Weights of a small transformer language model.
Size: MLP 640 ReGLU, vocabulary 2048, 2.85M parameters.
Architecture: RMSNorm on the residual stream before each MLP, rotary positions, tied embeddings, normalized queries and keys, normalized values, a norm on each head.
Training: a variant of Adam for these matrices, 155M tokens, 9430 steps.
Each number is 200 + 20 x the weight over its row's rms, rounded and kept within 0 to 999. Layers, rows and columns count from 0. The size before them is the row's rms in percent of the matrix's.

# down: layer 5 MLP down (transposed), 640x128, rms 0.158, rows 614-630, columns 0-63
# gate: layer 5 MLP gate, 640x128, rms 0.161, rows 615-630, columns 0-63
# up: layer 5 MLP up, 640x128, rms 0.161, rows 615-630, columns 0-63
down614,094,199,192,154,218,217,241,174,174,182,175,233,191,205,202,191,185,200,183,193,184,208,229,178,186,210,186,196,172,182,228,209,185,227,169,205,204,194,222,215,182,200,164,190,227,225,206,223,208,181,167,177,192,208,191,196,180,181,202,189,243,207,217,212,178
gate615,106,182,214,202,214,204,199,188,186,185,193,207,196,214,207,205,208,224,195,187,200,193,197,178,202,190,172,245,158,209,205,247,233,181,178,185,185,175,206,207,206,186,203,195,184,163,155,176,223,232,210,224,188,232,187,209,174,222,214,201,199,195,202,207,184
up615,105,192,200,173,222,216,209,199,181,205,198,239,212,203,196,214,217,175,183,207,208,205,186,175,202,204,175,167,182,191,211,217,243,179,176,209,217,188,223,208,225,139,166,227,207,192,187,188,175,192,182,165,197,186,240,202,195,215,181,222,198,204,216,220,202
down615,106,187,224,153,202,200,185,209,226,192,182,196,193,240,194,190,211,161,190,234,254,184,200,190,215,199,211,189,201,234,226,213,192,216,205,199,187,191,192,208,188,205,205,187,237,189,223,196,205,217,199,219,185,224,180,160,198,207,228,212,203,186,203,213,171
gate616,097,217,215,221,226,192,181,226,249,217,190,190,186,179,194,214,209,217,187,206,178,212,199,185,180,199,187,211,197,203,189,230,199,170,167,190,198,240,160,196,188,177,184,200,203,162,197,166,202,223,200,178,201,184,208,228,225,202,194,216,197,173,189,198,195
up616,094,195,205,168,204,187,213,205,177,178,210,220,242,226,190,199,202,191,219,222,212,193,206,189,203,227,212,184,202,189,210,148,205,232,226,181,213,222,240,187,173,213,215,196,217,215,183,177,202,164,190,227,215,204,213,164,172,201,172,177,178,212,220,195,182
down616,096,218,181,145,188,184,223,186,199,186,178,156,238,205,214,178,206,172,225,190,196,201,220,183,205,188,211,197,154,202,213,174,163,218,207,192,228,181,205,160,183,195,211,194,197,206,219,183,186,184,187,200,170,222,206,213,169,202,172,137,198,198,207,193,200
gate617,101,204,218,193,220,226,193,194,196,222,179,201,202,183,194,221,221,192,195,186,213,224,212,174,202,201,178,245,155,203,165,176,186,157,206,213,177,231,174,213,187,172,215,193,228,203,220,194,243,192,180,211,243,213,217,200,205,188,218,221,226,177,209,185,180
up617,099,219,174,204,174,233,240,198,212,178,196,198,174,192,189,184,196,183,197,203,185,171,198,223,185,222,186,198,220,203,212,167,150,255,211,195,211,192,192,222,204,199,230,205,195,166,213,189,166,201,203,200,191,174,226,205,164,187,199,195,229,183,225,203,239
down617,099,174,174,170,167,186,205,179,215,214,212,196,203,192,189,207,195,183,206,170,245,204,187,203,206,226,217,175,216,162,167,204,237,206,215,213,176,191,186,220,226,217,194,228,216,210,202,205,190,182,187,189,143,202,201,215,167,203,230,245,246,195,198,188,194
gate618,093,204,198,209,173,177,212,222,182,206,197,189,195,204,186,215,204,202,197,206,195,208,173,174,214,159,209,187,165,187,196,204,163,205,199,204,201,211,179,193,179,158,195,214,210,214,212,192,188,236,207,192,210,153,201,207,224,197,199,200,184,168,255,150,180
up618,094,246,209,201,213,179,207,195,204,184,212,203,222,226,208,227,183,235,205,185,200,174,204,188,186,227,193,179,226,192,221,188,178,216,231,196,200,186,198,208,177,197,178,231,196,176,178,210,162,201,162,200,216,235,202,200,169,208,233,204,190,221,196,205,257
down618,092,196,188,172,192,198,206,217,216,207,164,197,211,177,203,206,207,194,189,177,210,174,197,206,180,185,201,218,181,183,197,212,202,153,194,231,206,163,211,228,202,205,197,184,200,198,191,188,228,238,183,187,182,203,217,210,219,200,213,205,231,236,215,169,220
gate619,103,237,214,197,165,175,211,221,186,213,198,189,198,201,203,212,216,206,211,197,218,158,169,208,214,171,196,171,180,199,177,205,160,215,189,176,179,193,202,197,208,190,216,210,205,206,170,160,219,239,200,204,177,188,188,241,185,182,174,201,207,195,191,195,203
up619,109,191,187,161,192,211,176,175,212,188,217,225,176,185,195,159,174,199,208,181,204,213,215,195,228,205,195,175,180,204,216,199,174,189,190,232,227,211,193,229,209,217,150,209,219,181,216,245,201,153,191,184,206,177,225,197,197,214,223,212,191,191,207,210,200
down619,105,205,189,202,188,194,182,191,190,174,188,208,203,224,232,174,224,187,160,217,225,181,235,178,256,159,200,197,214,195,177,189,233,196,200,168,251,209,208,195,195,192,195,191,214,222,179,195,181,196,199,190,201,198,215,217,214,172,235,233,184,187,202,195,195
gate620,108,186,205,217,222,179,187,200,191,207,170,176,181,204,186,179,190,227,166,180,195,209,187,223,204,187,231,197,197,213,204,172,187,221,229,176,214,211,148,210,187,182,194,184,198,185,205,178,207,202,160,228,182,222,195,242,176,220,188,240,200,190,193,192,203
up620,109,232,224,153,215,199,208,184,180,212,206,168,214,190,208,179,212,191,198,216,201,202,195,228,218,180,195,187,182,146,194,188,193,183,207,217,191,221,191,166,194,203,194,193,209,250,201,203,207,210,228,222,184,190,214,187,196,205,190,184,174,166,227,193,210
down620,109,198,261,241,233,190,202,170,186,211,206,217,234,187,242,189,199,220,172,184,183,195,190,240,179,162,199,197,228,181,159,205,152,172,180,213,172,199,196,182,198,209,186,225,206,198,206,226,187,204,220,200,217,248,194,187,188,215,212,215,209,212,179,202,182
gate621,105,230,228,229,186,223,186,232,219,185,200,198,186,176,215,175,197,199,235,214,195,209,207,223,205,195,192,213,198,204,184,211,247,214,227,194,227,236,194,190,234,235,227,200,237,213,204,207,229,206,214,189,185,187,182,245,192,203,178,203,194,212,199,196,184
up621,106,210,174,206,201,205,184,191,205,208,210,225,191,221,180,199,191,204,167,209,192,211,171,194,174,179,243,244,219,235,188,198,173,157,182,187,173,191,207,203,220,184,184,213,199,168,222,194,186,202,219,209,222,162,209,179,169,214,210,190,171,206,215,142,220
down621,104,209,236,189,182,190,176,202,200,196,190,162,223,190,218,186,228,182,202,181,188,210,187,207,183,205,178,196,221,211,200,191,171,200,154,188,181,189,227,195,180,175,248,174,219,187,201,210,168,183,220,194,184,194,202,221,173,206,193,198,207,181,182,218,235
gate622,105,223,190,192,220,212,168,210,170,197,187,233,214,215,175,225,225,172,229,155,198,231,176,181,189,186,218,198,195,226,207,165,189,201,209,157,161,193,192,207,212,202,238,193,205,197,205,183,184,195,222,205,183,210,225,222,206,183,176,182,200,212,208,222,202
up622,110,222,195,201,210,188,199,189,214,230,196,213,172,212,190,219,227,190,218,224,203,209,186,188,176,209,219,229,197,195,206,208,221,195,206,183,220,208,190,209,205,151,211,232,159,182,219,175,210,184,224,213,240,191,223,215,169,196,229,211,184,231,179,212,217
down622,107,200,192,217,172,183,198,172,172,205,196,226,203,200,172,204,228,188,221,173,191,212,195,191,204,200,194,211,172,228,196,191,207,216,218,194,171,195,215,192,183,209,212,183,219,190,213,218,181,200,196,216,234,201,225,214,216,211,264,221,183,178,178,189,224
gate623,106,231,210,199,194,190,195,226,202,201,180,192,178,188,192,196,222,220,185,190,198,248,178,171,194,211,208,216,221,223,208,205,215,183,187,191,222,184,203,197,212,183,211,195,236,191,217,206,279,186,191,216,206,249,187,202,233,210,174,237,195,212,181,185,154
up623,103,198,194,197,206,165,216,179,199,188,165,208,227,186,231,215,202,193,207,195,185,159,209,189,203,187,229,201,172,173,193,197,200,218,208,194,156,197,220,229,198,203,213,195,195,177,221,166,162,200,224,181,215,194,193,196,211,207,190,205,184,217,202,203,191
down623,102,177,204,216,178,177,171,212,205,171,211,180,211,224,185,197,196,215,203,222,225,209,239,224,214,167,167,194,206,228,199,181,215,219,214,232,208,234,225,170,231,181,216,235,206,200,196,200,165,171,176,183,215,206,242,222,226,229,206,167,192,201,202,216,184
gate624,092,234,207,201,168,219,200,209,154,186,201,186,175,238,207,204,230,225,160,190,196,208,219,223,167,182,206,203,236,213,157,216,206,189,172,194,226,178,208,188,209,200,206,189,192,212,217,171,177,202,206,225,232,187,183,221,209,199,167,174,205,164,168,234,189
up624,085,186,176,190,238,215,222,159,205,206,207,203,179,191,173,192,152,224,213,221,242,179,162,183,215,195,176,228,199,215,228,177,186,204,199,191,201,210,178,193,202,182,196,184,201,178,175,215,212,188,218,188,205,203,195,182,210,242,216,236,196,224,231,220,243
down624,084,210,205,178,222,193,196,215,202,195,206,205,197,214,258,194,225,194,165,200,206,212,184,185,176,181,201,180,226,221,170,201,180,198,180,189,201,216,165,188,192,234,196,166,195,197,183,162,166,204,171,223,195,177,212,223,197,186,204,226,236,206,233,187,151
gate625,100,209,223,196,212,190,199,193,197,191,172,211,198,219,217,231,199,175,222,203,209,209,199,226,155,164,192,191,193,211,204,194,148,177,219,174,256,208,206,173,175,198,215,188,204,177,219,216,256,243,204,188,213,212,168,210,199,190,208,208,220,203,202,179,190
up625,103,185,217,216,199,192,207,199,200,245,214,201,211,195,184,217,184,179,203,200,175,204,199,199,201,183,229,185,166,204,228,185,235,229,178,168,189,198,188,175,185,206,227,212,187,182,185,214,200,190,195,188,174,222,199,210,209,189,212,196,164,220,177,159,195
down625,102,188,194,219,190,170,218,200,153,210,231,210,237,197,197,226,174,196,186,199,175,205,204,215,195,198,209,198,193,210,201,215,163,186,246,193,201,216,220,227,187,238,184,208,194,209,206,194,200,194,170,207,222,201,175,202,225,205,192,217,207,193,205,214,241
gate626,103,235,229,193,192,182,204,202,197,172,208,224,188,156,211,201,187,207,236,203,195,206,199,205,156,175,194,209,212,206,211,227,186,194,220,174,171,198,149,218,200,168,202,162,214,184,192,198,231,170,200,181,202,198,232,226,206,199,174,216,207,190,195,183,239
up626,101,230,205,208,168,173,209,194,164,188,260,206,233,196,205,195,191,211,199,202,200,212,223,202,179,190,184,251,191,195,213,220,190,193,191,196,193,193,219,181,155,203,186,198,194,172,148,244,157,207,166,209,218,215,188,223,172,222,207,211,182,194,211,212,187
down626,099,205,199,187,188,201,171,188,197,227,200,198,204,164,200,156,190,217,231,230,221,213,233,211,213,183,198,170,194,220,210,184,183,181,177,232,200,157,234,181,206,183,217,191,203,186,172,229,188,169,193,184,236,211,226,189,210,237,188,193,167,163,224,185,193
gate627,111,231,240,209,205,176,164,199,206,204,213,222,166,211,236,211,188,204,199,186,208,203,128,193,176,187,196,229,197,208,194,213,203,200,181,193,217,181,204,180,217,169,232,223,234,217,217,196,195,208,206,194,203,178,208,225,208,222,163,218,199,205,216,207,212
up627,116,226,233,187,231,202,211,224,177,255,222,156,183,217,192,198,208,176,183,196,175,188,222,222,185,193,188,195,229,198,214,185,221,161,215,217,209,218,179,214,210,168,193,201,204,213,186,178,213,192,184,205,173,198,182,205,199,173,201,186,158,227,178,229,181
down627,114,199,227,213,197,176,177,165,191,255,182,193,224,193,191,188,196,214,215,218,200,216,195,231,202,193,217,199,184,165,192,201,234,174,212,207,193,191,205,171,184,178,224,210,203,183,211,212,192,185,180,195,206,210,217,180,183,241,162,204,189,193,235,215,210
gate628,108,200,255,204,176,190,194,203,200,184,190,198,203,206,235,212,201,193,209,213,203,224,212,205,187,199,182,208,223,189,156,204,199,204,204,204,184,237,211,214,178,194,210,189,183,214,204,193,213,195,188,241,182,220,219,216,208,173,218,184,217,194,169,224,204
up628,107,209,134,206,217,204,199,210,225,214,205,207,192,191,143,214,198,191,190,181,177,180,187,203,218,194,221,204,194,227,230,215,214,193,180,193,201,167,178,187,214,221,208,234,214,187,189,213,165,215,218,186,204,193,185,183,174,241,198,215,200,192,201,183,211
down628,100,188,185,192,211,184,199,203,202,178,189,201,148,224,203,188,197,182,202,226,176,207,198,196,201,174,205,200,180,151,231,236,227,199,257,170,249,207,177,214,186,191,212,226,235,182,192,198,191,206,189,198,211,209,188,198,205,209,179,228,205,206,200,174,203
gate629,108,235,274,213,202,202,159,211,182,237,197,184,192,231,168,228,193,207,205,201,220,170,160,196,196,185,177,214,193,202,186,184,203,194,214,183,196,215,213,163,218,184,225,210,184,172,210,215,191,178,187,220,192,192,217,218,205,229,201,208,180,207,205,189,207
up629,108,209,214,222,187,195,245,207,183,192,220,200,221,213,229,177,182,228,230,194,202,152,189,212,183,230,222,188,172,198,186,209,201,191,197,194,204,199,153,215,211,195,189,215,207,216,208,208,184,196,212,186,188,213,203,183,201,240,222,206,196,199,179,226,247
down629,108,214,197,189,203,176,211,239,187,160,185,230,203,181,203,198,183,184,187,192,178,181,212,197,190,180,206,183,200,168,210,172,207,197,198,187,176,166,218,162,222,183,218,213,198,209,141,214,169,177,219,180,204,216,192,240,220,198,205,154,224,238,200,222,196
gate630,095,224,233,186,177,183,157,218,212,198,200,212,190,224,207,230,192,236,211,179,205,216,187,208,216,198,157,193,181,172,197,250,212,201,222,200,239,209,189,202,194,188,186,194,185,156,205,199,192,214,191,192,198,177,178,196,226,223,202,198,194,202,188,240,212
up630,095,232,218,200,207,207,206,211,148,178,176,218,212,249,221,209,195,238,187,183,219,176,189,196,204,205,180,190,212,196,220,224,163,189,204,198,204,198,180,182,218,193,168,191,189,197,188,209,191,207,208,199,158,176,186,193,220,199,198,162,231,187,228,208,240
down630,093,186,190,172,170,237,212,214,212,232,229,169,221,207,186,197,196,214,223,183,175,198,205,204,217,222,196,220,183,211,197,216,248,222,218,226,218,195,197,195,148,194,224,194,167,195,203,206,182,206,184,205,224,189,168,210,208,201,210,203,181,226,173,185,187